{"vocab_size": 8192, "norm": "rmsnorm", "norm_place": "pre", "qk_norm": false, "attn_scale": 0.125, "tie_embeddings": false, "parallel_block": false, "init": "normal", "optimizer": "soap_variant", "schedule": "wsd", "batch_tokens": 131072, "seq_len": 512, "dataset": "wikipedia_en"}
Each number is 128 + 32 x the weight over its row's rms, rounded and kept within 0 to 255. Layers, rows and columns count from 0. Numbers have three digits each. The size before them is the row's rms in percent of the matrix's.

# layer 5 attention query, 192x192, rms 0.162, rows 0-191, columns 0-63
070:169095077146100098136158161093095171167146083160094141128131094162136151115130086094140103130097154190126185129087154073182156114148104119181162103106089142061060106109144122107101137080150086
101:099131122104134131135113142170134174128109170115105117143120106114166167122134130135155137112195152172128075181115125126082150106112131146109172108083156126092138126138065108155134114232126163
093:161207165153189077138096095117141108153118116157088108121146055120172148170132180097120167119141140116042079088150148147112154130140117093142091122071108097121230152186108177163136136174092130
099:145116164131138133160128113114104126096151133172126101124149103158091081113107091137110221166107191145165165166150158143184131143144091144130148134136146134090127093156113131122105094145092107
105:145148093097125108080136199174096095144133126132141151140121100170151148097127132161147109106086176122098152131139153098085160137121145116129130093104142163118189078139081138116112139175098136
095:131134146197136141193080137149110132173128069077198110091116157115092124150073128123121097153164108149095112109133100173061177138145157165102149111146147116115168129142118170141143150081115047
110:126133137131112056151133155161115126165110133072091114102146127189073066104176138175119104100148192092138089126072097092109118118113144056134150101150164078153082154116128070045140142157114107
098:135102169099103176184128134144093107136132084142118064136133168090150128088161120099126140159132121155143079143142129138150098099142094137126171141187187075120153118070115067146097137091140073
090:075131125119105158101175156143176115145134156153077124132104144112194177108066120143171089154173128070113125193132104166107121058087104145105174124158113130084131109150187132112066103226133126
091:145137179162132109093116112108116051138143113118137157114135178131145181105125113116189068118164123105116143152146066157049145110113146132123102059130148154164136161155133222121144166142130129
100:118116153059054125135117141149184152162065145114098111178177126155153193155135127095130107131085118083100098157134182122107157157159151147131143151176099076084096152185138111141124087165156189
090:118055074097152199137175051124150154120118182149117135179151110179161125114154134115147149136117142048116161116075184135076144176134103114102130165185146082127155117116179081096187104113148083
090:120156094133194166132136109121121112145108128124087141140067131063074070146137151170119123162155123043121143105103131148145108100112147116115109129135049153162169063103167154117093142163126137
092:160164123104122123087153126192106137148154117175122087126156108167135149085141110124154138148181126105125164154133071082106127094165131150133104124104169152145142127151152129162138170035211095
099:107096131229151105167111184178119112051136122130115147152113086165176135112108133124082143109155096126164131151120077152213143121144145135155097128102156105173079184129183111167155143129168125
094:120115157118109162126147128117154135136098088116158113120118125106169145150058117083132107088184161032150088169144140107085151141149105183118114079114119108131127101144072131221118116059121121
096:153136181118154126132066158146118154125129108255166139110126154122138165127163087126161082071136129106159088106134178127120098125128174134109185075091132137110141130137154120081138170123131144
094:109121163130136133080107129164136132130139119186124134116139154049173173096120088160106116128110105131162065127126145156122134181082120122068106164144148142132101156119061121097120180064165109
080:120114129059162127109170176138121098133147150111088144151118129147161119204107113082113146089149117125106107112088110097103112077151119103123114150124116170099099161163182081191082096114173069
093:133159130089083141136139134179138169179169183112114091138077054129136103155108147112105097129185119158137153076158172095152158093084158085097106146050111143115116104165140086106146156094139107
090:131085158124114086111124125148133093176067109124138083119092116140185078140148147140145147099039219056151159182091192087103152141155164157159138132106147124101088144156175116104137105103143179
099:168149132098089103107138090096165152115109061142142136152129120165098100180120186097131107156062178100103151157140146082127187191131171168082084112152127136105121074187103132126140121120101118
094:115109213193139108155161170153107121072153120068109098167140120105159163083100092101124098139167133171127098163082123105139156103087119133131119144123114149114094101070175112159140206111187100
088:143112137104131130201123116098112201053133065120191151165132099096137112129179135105116162156143135084143098154157193121110144148120131078091139154104162093161046112139146151109162179103126130
099:113174162186103181179094115118135134163139184158077131119108102084151208086178113141178112120115137076142161137140113135102101161110089092115111145099133143135071135141163140129148144097138077
099:124120119109092087172095118103114074125126113132132136142088163125116136168040089131122144085121173081116209108102132122082143114063086176162150079092141117083149160144121149201158118167114127
091:105101097174129128132151143140155179193116127127141155145179045146174105148133132121108187122184123148137129125133134140146138126157122080118174057153041158124125075156157165148097155102116124
088:150163122131176086108161129122125163137133147146089175120137118168077093119086181165071122120088119124124147140064140173138147125106136053079104183125137118138179115142183141134131166186159063
089:110194105139107146125131139081164136096124118099078102136103087133120133146150098150111112113133097171157118123128153111155073102089161150124150175093183096104141125132133149122093109146115136
088:088163134099122102147130153113156184165117086138139075115146052125149106204162114143161102199116107107125164154072169128158139167139080085110153090078156215147124120171162119141110156081096113
097:132106088124114125086095164097170110070101107090095084105081174176122172151120130070161170107088073093096138099088152151129138133125147162123056098130093171170127117126155137116141109154133091
090:148088167101101135148151164127098121115137073170082107191151103131171155111130138140179121174159123049110067145139145138112137092089113158080112129149128042095122086185150127204090122145180120
096:132125092150153166096116136131114075147138064122102152081130092099124146110147198087123136131118196153077105085113102143159145133154107067139109080110144106156123154188107184166097118100059154
102:148154089157053129103124111145172155103125117188178089162141116185123076153118114134140126089138072140126166155163087101065114073070125184198196152173122153050120124129116155139119083192139086
090:158160101093154116081143069132132123185152122131101139169080107163106121143178121163117155125164074088077147096118067089030153110126144107089069136109134153096154150135137159067150192124202100
098:202145164094119147106143144138121154179097078139130136180196111135141098088174160200154067117183136179142083093149134108183092099140068113134137111098124101115142188149183106115107147115131188
104:133152144069082158163130174127128137160130150067101098139102083160108117094225093145155092125152167078123121150150179180133079142155136093115149150132124070129114138071082186131134153118157124
090:098119158115114133135126119151074089076101150104136154098151164082158131116120161169186132113124099080191145132121152149068158108157108127092152139110141142169150086134105139028130124092136087
100:146105135145127075096105119199115120098066073214138072103092128095195142125135096109141172125156173134162112114127139165120151121129148178169097132212169060152123110142155124131132134170123184
099:109152164119105120112102178159107117156141153095119131176136114074142161146118140120190089103087078176080148144129101112117117091082132165102071146078115175182159091203076151099128156084131108
102:118129091117139145198130138170194140096136163114152131184132095142114121178088173074132073130102131157125151138070225112106136173126074129133154168085104151100112145103175072108143111166077131
102:085163178121139150071091101084059129149138130104120130185124122161113071148139127140142192172126132139131121154089137139123132181115157143140145127104124143118163098089113106105120147193172144
089:110106104167141161083161098109131114129097089113164132098117173151135141086138065095136091128104107179123082111069121173139125118155118176206140148077132118072215135096154141109170155081111143
103:133081139136170116126132149106128123124079165066144187128153121186104157127165199126118182070125162130127149168131111091197143153135183086181145066128127160165110048142114114056093101112180160
096:119130155089097143157161142127068159077141157091132118132112078094121170121091107100104146134166166093135107146191138156091085160108117119082116095078128083101157100149140141100084065135128154
095:112185144059171167119149110100136104057076159151107174127110126125128124211086135094142134128125143151161170136119101155048171131117186121127131087161143197109086154164154115169129126151144164
095:134109120111087132109144152193149105119109095180127133142167107132099150103096150168094132189155117156142157112180105113114192152113164141135069156130149106109170121087100092121144144137056103
091:140148182174178120120166144093109134178096140127074186113199140140151138107100149129100121170127130115128122112193144170131102110135117110102085141173151144101114160110178081086145097140138165
085:111084126159169181110087114108154155191114115123193143112202176053119095164074136190114138113191151140144152146115145101157168087122123111114114099117076168149158088125140092163145141104130111
095:158149175106154120099126100110191136174139149137162146142100131073099170144147116147103097139137180141156109092116141078131195150144131133163056089105156117140155089115063141102104156100094148
085:135176073131169119151180119161141148093057137133202135161120097160176074127152180102150106139145172185138115156116223113140124156093153076177148045121078127114090097101113109122145186142124149
096:129115098098103117080148066145186106089150112117137153132100097144134150089131116105113147115155119100152090091159127108108158172122147164103140141124126108134152141183200108123115113097139120
086:109112092147161116079078187117152163132091065099133188113147129142131126155153162155154143203135103106165101188132115133147107128091166131146147154146161118120130098107203129153157166137137111
100:124178146137114140133108092139160089148161111075111081124118185107147170117062111118138098168145119174120140090194181179139146120127129155173142156119135139149205105105080085208113141107104091
093:163110125085159118143103070181198115101163175167072177136125087142165128107151092107157163138129208128067122120135062122114071116145096190191127105169124087169078143130224092108157105121061130
090:129074179085129127141148173166205071074157129144133153147144148113069119146110176123141137110156133123115134099161138149122154136080203147105114138134157103135153179137087105109119163070166103
088:123143075113195103107173120177100099085100143163140122147170133134122079161179064100131100115186132094137101172129057168147161103073099089189099119097135132104129156116209169149150163169105107
090:137136148120098180143142140121123086126051122093160149167168148100188113106102098150123114121090118096140100146185116144064133108115190157098072142151086177132143090158168123074102100148166072
083:117121111126124167097140145103058158080148076112135078159115133077191130141067149099211109167165050088146122145102118151054137155164176114140149111144127157064135094184100185142112135063163205
089:163130153117113141138120164120148137118165097129111134112141171174067139084110076090092092162093153134097115130106124073124241164171116097111107144162133149146185100092125148164130113073086147
098:189153110127135103139101118076103082135091157088152120131102068084140160154190106181103142131160107131128113096146137162132095166098115113193118133144095122163140129134172119115147102086129156
095:122130132142131130161150111154118114087102174083085084130183148135151179169110099138096134152125074102127102161096133145161064122111149156171201112071090082138109158117120099125099151089113138
093:116192107154119163082141111146120095081121120100109110071115106150154149112109077125122130155090160085133120138163120128175155128144156161093140145110118109147132101073157153134146099100122211
085:111173089189165180151099059107097149146143121090088140146173073163100106151087085141130132118116135102093133127138150104130055093152125135076165162158155193114118087076098213164149175086066153
121:190141129097140105133176129114064069127127140106163104187128134164103120137087064107143096141166129165113139083129095096197164163112164145088099134054081143138150145154133119140150154164111118
104:094123147117063172133100136142081103116180138096144092141151065158087156164151107096159096097093100173131148130128100125095151061079134133150130127077096171089147081132160124112160128131087128
098:211127143083164098153169108108079127168184086110146102112122186138133130086156150171135105169133134169130095119146155093168160136144157207135119132129120132116184168138088116146122195139158113
105:128158134152120139129102114126158178159133117108163136122138130164185135126070145115145124148090140180153130192098140176147093119136136111183033121156164115129162165113115135098092074120176150
100:102163197201145113117132140104126150130112148160138138146081113138146165094082091117125096096142113154096111068144107144127169125135082165203069099089123094135128107092148105169142074119131123
083:186148133106179159193091143162105149176143115093158120128085166127137118116137150132082125152138105130104090139127099120143094131178145135076107087115128110107210107142136109128107181144115137
106:099133087167144182132129176116149108138126119136129125104136193136138122083077141076136189141080148130138153142062120159135170172126170084165115073087095111185149090171143169119138159149206174
105:108107133145124102136151114116167170143176136120169156135134101188121125093153104105133133160118093131081132109102226152160155081180131105141120079092103164141188152070127066112107167131056136
106:114087097119079129139112132138188144175123093059104146139127105081119176128135142178206108185113125100094130139140121104145106109116124162164112147148069150171166131082095109062082104174118156
094:161154080141081133170087119107102147140122111130088145106141171113069119130162128159137136110186182154097151105176115107160069111098159150134098109106115086136148143085149157110140130127135110
117:142175105104177129073143086156142187137168146159131138133122128072094115112125139101100113139066092089120067082131159127100054136107145153087066098153108171102164148105198120119128096138135092
107:128134115144097084126082133113140180176163146173156136158125189136125099114092136202138123149172102097117124113149083142126127115203080115163091154137140136120072156163185156083125141117115128
107:097178133095100151074117169139164191120154101149173143108111089144150116156143090077160145110107150131091106127088212094155115084154139060071127094122129098078134123166130136077134110169100118
110:141115134124130117123112115155075140150154122148109101175129075121167156137081143136189104066073091126089118144162126137071121108085097092130104128156135112160096165097158139141127119118160185
110:087062154104172135175139144077166131086173096109110170100145123126092145108134186176187129176098110114084140141094070107117150169122104116074166105047107107142188147137097139060110113185154101
110:112100139089108108114112138114183140138092131188127120081221107107187187092126141146157091067124138145117118088098161120171131102112110166092105164135123121120092105170127110141151153183177139
110:102146154087101153095130155126082190115185148125127136178159135059150086083076027157094143172046104124135143110167125098093106166107059059093045107090162112185131116142124118148121094102144151
109:117103118089155133148118130166206180159094137094152078130090115121120146165095109141133132124058107096126127132129162176097095081148093166158158166185184117155144117111041105116162079166119178
104:126148105114156181030108158152140129210153084136187119181128170115084099127208128078101126085123158096134140183092161119096135080106146145123132117084061115104166084125112125155149132107178142
103:139114124171130074090070172126171157150146125143122095091135133137153114185146136167164131098151155107119147099172169110105129126056134065099138118149121078156068143105132126086172071104171144
114:149150202109069169142129168110085090093121146161102108120156101185180178152139167153119126068159190145137123131198144125092095135188188138098141165058135124099082113092125097107144154115143104
112:126088138094156174095103109042159084113134153171117125172086111150097183142136107122127198106164149170161149212086096132147154132107121091104130106131136091161062127103166161131112147119150151
115:150113134110147217135144072082129162133166110158089100120110136113125145132157110133130134133119100160085120036172121111189053104143146154133146136083126172091082155129175188209145142181094128
110:139117082097147124134144104132097080097126154117116131148142137139077194136124120082123148129106111134134097080145115187224145097115127065100115148121125131137129168064095158141128213125140135
113:107133098133115140104101149129120135080128101140123116217157104119119170128145114099042191199098078198153121123117128102183142144127146133238162109130101136170089141125113121153100138116109114
109:142125119151145131110121077129164092148127173086094126171116087131097122101065125143124163063117092126099131121079066184125128170122191141134131083111127099219172110122168109129068090047093135
111:143140081187151129113099128155121092057115117068147072119114136175097131086120077125118116155139107103077098115107100119156130151152085100121122137164131074130150125172088112096152094137136163
118:206131131158097175124116142126128136141122181145113137136091128057120136091110129108108150114085145104106108135142165085167155190144133181126147180124130135079138144130155106081130122094105125
109:178067188126175061131134118099086159075155111093111140121102131078126144109070096124139154162129129133126111106140158058095144029176156109131125124087122136190109099177116083128067099089183117
103:092172144131099128058135130104165155171055148129112198150140115162160121122085119161114137102089131142136137104143103103150150141081067121087148186150096137133111122131106140070142117119156095
107:176128111139080117158119152178139168161130121144127112113116113167165110215190115087114095130144098095110114143142156110165089127095117129136197153128182162138144093080043156065119078102144171
108:124046135113132103124137154106150115113093104137161165112142106118075145117117135159128090126142100088207192131097149131119049148141185153137168121108159144114147138067113170130186140143160094
126:216135150108151110091142075078108021120172138052115097175093109174112093108097090050169121121164108120083116100105130112130178096123142150134119110105158168126149151153168159102101169193157165
107:110070131120114142078112106180145219090073152145156123078137168112108200115150124112151088103113131178128108140060178136079122169079118121112121140182097105113117129146103153116136046162141149
091:083136122157117134101095131139139158166158104144132159138171179091149150108146152064146175153110128081111157092171119083082124112112097065217148198067167098128067099166121181096122116144190095
099:148101158125138127122113128088149128160201149135104072153142192055112139113163110119179092096098161148167128140098120160114130131083187100185128107156124114152053127118141128088132114121099101
099:077109128157104069055102099153138155157115135086157123129123133066147070108152128086135126087195109148121093152123075126140076109087101175160169079094090110123160169149157187067133066188111187
092:089202092162125103043172187131161126069060102147145167151078083138121136141165105073143145122167121102132108140148159089060103132149123075106129141100144122123178130128140133127072190100113189
121:144132136167134130093123200154097145131131161175091158161112092192078091098146104122163126132126151119127100060146122115146133108120125138114154138145096118110159107164130110098168149158187176
098:148130118115085088099106124138137119162100104118103095216091159160107098112128120143121146169209153098141132158125169127176063160131120092106140130144127139067138161107108132158139116111144162
111:133085142067120118097126134155131129112145138105066090145103138134066143129109083184124106144175135132096134173116074128142165162138160165085127087157219128116189101144075085189172154123134134
097:117136124107103117111068099181109113086164087110078113098163107122106107064106121139142141137143141131149145168123096130145124097112160130100115085142152135185199139151118112181168128089088103
104:119222106094117120189091086144166100123173102121102099139152101141105072151121195110112193160104146156141118122181111128133147130134158125095162057088125155111139150147136163137157078103118139
100:132125125092111120123093093118185111137194106076164135147086120150164172127087146079151136083137139132141115076104145173176105097162120155134102145138184127105080110158208117138110115153071075
106:159056138125113153130181128061123189098127136156096133081164119087103133111113163168100108117173139139179146113119106112169116134147180132063093054181179123167161130080150077151099098179110152
104:145049102161085138147145095116151125108123087085106108114151102143117109138164096097101117173031140130161113117107105129127110170117099132141152133110035200146149143096121129125086121143101115
106:119158154168136119153105118099119060140158199122092129147139181159117124073167126105113163157158099139092170150061125159124138106133121087137129144099141169136144174179155095159123141120131118
113:113103132169192113079133129107113101126089133190164158121144171125181030191164149139142157168153181122088181132124098110159108189154143199133078138150144155097104126155117153199096160099094071
100:115133140128133053136169081090182096155083198087116137146144202092178152070110141152151176120159108155196140141157167150106188152120120173119174133110045118165064115086130096208134125160157098
099:154047126107069171151147115130103128141171181109167120136117091157158151160125116146108123105175100094146111098109114143170078148134165080119119137155133222163122110128105108134119060144118142
107:124064166144098191170117183092118148062150096093063129163100158189135152069148130100040123118153169103124140119150145118169145094133156120139114170125140078141103150140154108113172160130104067
104:151109142132116126124148070110181138058070075145102128148153122134151158146115132084112167154083116193142130051070112137181125132181100131151101155147114105078128139110172042117094129124086134
121:100098134118175084143125129129133053198096149170148143128143130166162073102093112172085132094143114136128161151100117096123166142131136075149132147166059147162180161172115126152124108081163172
104:131113121154135141174172170126127128072084146122184101159108107165055150086115159088132084105118144156113142157188061101104108210113104105115093134088078122110159135110109113152151167069134119
104:090121134162148134120159093088099091120087143174142141131175107110155126082160119113156174192052083145147093149145104120131120145111146061062121106126150125124190168160157135115133135125065137
115:108139169128174131087086114100146116066174115093140135110099139152151152157107129146121168145105169176110168146086135160121154085126129144162115141114165109158174144174157168181089106139101156
099:106103073115112052139137094189170087149097131174159128156148162124123096152108185160147119095192146146167175131155146101139070134166162113105121129125073088159144166144124116168151117095135059
113:092100126122156044177141192121086143179127179105128128106164113172128152152108087151117145090136112122185139075164122094116124091191144143146102117219079146108107125110114136148140113125140133
112:115122038109109129116150074141171137123060096142108147084137164158121109103118087117127120134111043101119153097071131196162124115150085195113169098111080140114175094100192091132138160126120100
110:150144104118167052144154127096102095147062113129104133118157084110109171192139197150199125108110098093134113152145130186130093143139105147039081120129142106072092176139080126224136156143104127
106:092124090127117086085130147123104159146216087088142164098109123131163118108175063209130108134097111143112137121185190163139115164159159143116150126102142096116164141208134109139177095133111135
109:115097129147134150128142079114113121194103137148104161115087137123125054140128111123113190084099111157132138136171159146132138101168198072164104181099104097136056159091144117106134168079170103
117:126094213095135173120083058157112169180144109124145084106107122135159074145123122130127085122094134106188150048119158093154141114156124120106085145119118205156089078131194113110143148117143099
114:106157143131090121133157122090163159183127176163120137149086122083060140101140109132152066164097123153135130079137110098124210184138144113168144136159142168166147128116163074127140114118097177
088:145164135148117076163124129090144111145148124117119119136122142146154129172176135054107137141139139133126151155123132122141129149159088127121135095143150085142131138166140134206138113117118129
103:161104158154121123093116119127112132128136175178195138141120149114139134060073180110117090155122107141145059180172188115082166122120134123102136107138123150125165105113127119164130147139112104
090:117208125155170144160113147110090198189122056125063161104097095125170178170170116107121150186193139130117168079122155122118105132134147158089106091132125073160081168138165118177092157178120173
081:059147137104085165188103145182130070135098149120060129058114111187129157160129125090144094202133173131086174119141144170140133159175162157082134104177143132113115162171138097093134156099137119
107:151128128128131123142105186112095154120157102162199067151087127103190116145101119129157043088156131097133103201099167172157164076107150115126072063112137131111169109097095129155139124142081092
070:145185203177128092147158127094102171167131101130151047157075167119132150122128112129156156167142183151090072067106072147084113132146134125163099108115102147137181167159124123163098150173081153
092:111177154110174171108104098122107148092137150171093113127168140137179106066108143129155120163140107112119108182156187091166144159156129097133101129129123132156105124091080176108099104165116142
095:117140118133123104089151080091158111156164170127148162135124148086201126093102141068081104081177142176116114116125067137113077104128146082096096073143112142056122120104153080140127124136070138
083:114117157173159063096120126141135108060117156114120124168088136097143121179085173150129165153091151118130116129066082108121143135146082163151158135128102134116125081167182045151139123067146144
084:116101106144162102143111085122191118091087177083136155123179155159100152125151124149131155116124171096091119112057087124105130129159096174127121108138148134203108079125120092092124151065144168
090:111133137147107114107092168107085175121147087165111161108147151174092156124122089073152151168130109207130106174079142174199097224143135100123128143085121080141134148136163100166107167167097142
099:095130083150135137096194146106161136126127108156087102155116087122103151123157155130104142182089110091136166185108149165133109112137087137133080094167134118131124140137126074148143093070106114
095:079217069137120151194112090103117122162116142126178099134176115134143154184143125131106116185162180174166140167158111168189110099171144138113190154087097099101087134122100111189139123097102190
089:149077143160136096116169151134072133135140081161109136151161124072112169117115123077171126133098115099147148133136114140133077164093165162122119135113109079112184167147120129097179120090139124
105:109125131127144080170142065051150155161180150137139175183116145153120124144110125132129148134144173133147179104094168102122123135106111109181199129127077125137063089059129105118109109148139077
109:094181099113145169095047133200120172114109073122129062118175133129166150140111147145155119110073165105099127157152141143175112088116143150158155115099129055103072139155157170112142081072126128
106:125117159078124109128126167104139082082098133128131115140186112128152133154159149113117191121107100145172159131099135164150084149058183177122108184143198146114112101191125076172151146110162170
097:090156125156123153088143162170134124138104131130137135144094110143226202111090152178121180148121111105131103110133098094097162126191127112017147120117068096093132103078137152207145176168131097
093:121134221165132141144098132134112155158143133119190181179138162181121142142145133095162143076098101142121155154199164110140144134124151147140107090147108095095115161111168117168154130111136088
093:100158109150082100100073139194112094089154146120143113118135092102103066139207147125121045106097095114112127115144117154100094112111112071123146171163110101105158104052146159171160158073163104
104:164196136082198177162121114123121142125122102091150117173083110093175194163208135110144123173160145106099094115110179136123090138097165084141089153069134121119113070142141152101113124127080106
109:147146172154132086116104112118163116105132140086148077069112123158122127169084169090115146154096144159116153164142144130139112130169077216102172133120068142166167067179154165108108125117120108
100:155120123096156158121116166148119102101089110132136115125161161092068114115082151119120108128146170191108180127147110106159105120127135077052150164082116191101114138178119155149122177146124154
096:090152128122153111105155126095154111149099110121119073172182128126164142087118107144133194114144096170125128126144138145207092074130130151134151103124017149102112132080084113210111084102134093
095:115121158193146157129165183131143082154124157109124161146118102120112165135101108072098156083120155105121178114132152163123144121162123124142157178103092143078083122207154140118098124085156150
094:156111103120073189130090107131149126079092109138097073116160113166125093119170142140171172121112205091121104071150141145136049189129097112143120067052132144119063177100117141126139114100112199
105:151117117146109146108133140079161155109167109079120174151092122149112163114157179160114135125150112100063135098117183110120132098148188117148101124116102167166065118142175098186129148121118127
107:117128117169100164125108172078149116125101092113149107092127128115130166158174160195080144111132121145158113095157126086114179155126143153092125092142135130110102178109165129197074167069113179
111:073152137134177181150097101101084161117115114099124075146132105099141109147176126149158151070153163170174119134132170116146122148081139142143129149166127141059098092133091194096140126110098133
096:121195092160104122135100132111138084117178166147128158223153126147147123131075102107076149158089113138119127033127152151112106134057128097147066054174109113098122095096071098079137126100126216
097:124093201116131156175148063128112100116074132110169143103159135113126197118137139131140100125103154137110161081119123172160138178063182178119127171189170117116155120155113134145068154135055080
105:136108105160094074122227105072141164182122153151156133154075117149055112200137122101079114141153144135102135143171143158114161106136102140077108115133137126173136160090100138122152109114125143
112:078190118178176136142120130139142185134133092093070117178062127135096173105136127096118168123195137105153121104131151102136091112170079130088108092127115118158144168148151125163110136130047198
090:164096111201063114116109113113138132142157167125206121157129097122162102144140144159135124118135102165153118139115124107129097081151117155128157154137127168130167117204146105130153081123130022
073:074166154156138097097128099087080135131135098109139155175109094138105065134156129180069144154184099148155110152152030128094133119165208098101133130094151099132155070069059189164118127184117121
096:161166120191117143154097154139112184155159076119117089142078120147183150157119147139120099129128131124120155101164179159149147148154157107129134103140163070068153097117142104154153111215106142
088:137126162175102109103131124098145132082105186105109150100133110093148116143150138139137172106094164151157078055102030124152104153137135125084143186132120158150149100118167124150127115078106174
081:101104122078165113115120045114131086136115123152194124092179100151103132113161152143147111154133102117144135208166068116118193080166141154137184125109147109164150149127122161106096129129201078
096:070161142141118155095157128130223123095106136109130082084087115053150115106139116155083140124202159081114131170164105164071125147129160183153193108076089125113085094129138175141143093088072142
085:119177139152128134075117122089103106159100079203227152154143105105193140168136163193161132157124175081148110144153109112104092098141123096157121153085168104061135085147130147172120126124128036
086:177161157199130173138129174110163144140101132125132166165152072122135113166118160097112123135190121166119150097138126142135094132165078124153122161133150109115178159127114131139128122131137084
100:162132170084128081117094115072134097088102144122175146113147122138107167145131126099089143129136135176144079089170130125180095086055094117160060152079090187160072155106046165098132124121165172
093:184162075181175087080080136115177108140143136082157086105164107137086193120127183206128164131111139125135134127137168073164135138107126161142133153101069120122095084124139125200125138061091114
098:150096114100168112129160085097127154111166180110119170145066155190102113084121090100095124103103112117176109146094120162150148099137114092099106115107118142138142123105117121170148139144130165
111:150093093187162150154127180100137139112073155121125127114200071132162122102136139139183121120148185099137158095139073123118143183078072130145152088162165138071109186114157115146090151142124115
100:126139143064120153145119109104118163106064176117074117152117146139123133098072140067114148122146123123100077114143096127123135037131126120143120097116146193121111116121124107075139207112074171
095:136088133094165101165095145141187123209167133114039119126102171133083130103156138113121102169123057140090117185139136095097131089134134144175178176134121133097206183073137122125135098092120136
099:133088143136144148167166196145097146136141125095059060132128098140103164113134118093086147107151104058115144159115124147090131127089096101157190131101135137136118161117167100106065137115156255
095:076143101132100143081186134085135159155087125129099132127095176106120141170109105120076144159099151089108141132123171134132086141144161139044104109142180110118180118170100090205134104128127155
117:130079142161084200144114108193107118158108123142123150156177114128165190072141136194132096119135102122133045126123139120101175087088111054131083105092125161135092104105106097179170111167167139
109:200100120125179155082111170078091103175156148114139157160131112126152060108107148082108102139118167109178142135158053166100130106183096130067111121103142182125124142090156149107134155106096128
108:125155115097142047142161121127202134109096191056129130148097142180099140130137126110110117121111079129099127129061157118082144123163092161113112125085142051135237153098074109092128122140138144
108:101099110091146084135164151196116121107075143115111102113106134076051148127114086082184165109089087104101119131069159080099140150131152212086121204099075173152143120160095103059100150077149158
109:114189123078094188125196145072131139120131077169056126147100093063124173116055057066159120094149157083107140078115136085159101116172088136131097097077103158102140165143140115185146163120150102
102:112169064141125151177167114175052079137134122115157131150141096138087117086066136114135125132117152181076148123121046100168091170123163146114125116124108102187149125147121143149070152131075165
102:124162086057185103140123119119053122098084160073099152166161153223107157125092182127040084070140133120168070115151134150115116171117077157136015108139092130129123156111116115176175205122128150
113:155127122105078129175103159068130161182112169120145142120151101122191143146175088087138128134137170133130187146111118139163181114154124069125178128065077153084134154082078087171137132177125095
105:158111174154158159096131130181172156101125110169146119065139108094136106042121112064047127095139073108118134105162162124117140141122069156177130123138158168115152132096120154075128137104141142
108:092157148135106141151093128132122104134150165079147146149156081128135072138160128137176081103185175110079110165185137104114132194129178115159155178109111150160117089216106121137114144149131120
110:165130079170113122190129132116151166134136062095158162093172099085126140126178199065137116097109082135137114146130095184151152139099140164136104128115133129155130133108118125032124142120110118
096:174073141109109127135158137135091182065101117186121137137141180110147135169152127143133123101182161113084115141152128148071126108130121138093138107156092139137156090094159134192170129224146091
103:108088105147128129104143134107155140128098112135135144099145145159127190130169122146195128185126168108186154142083078117096115172112131074098122176121141172066103163098126153147132165181139131
095:149097172088103138084091086093172146071135123167114163062140157125124089147148113136100159086134196093128138175114074173129147181150132070126164099067157086165139087170173147235136083087140197
100:131148195108057073134181075150104139165106121137098099123114166140170106135130129119090113112110124142190121114125113110131115097095111132133094123156206060070150141112069143116137141098100149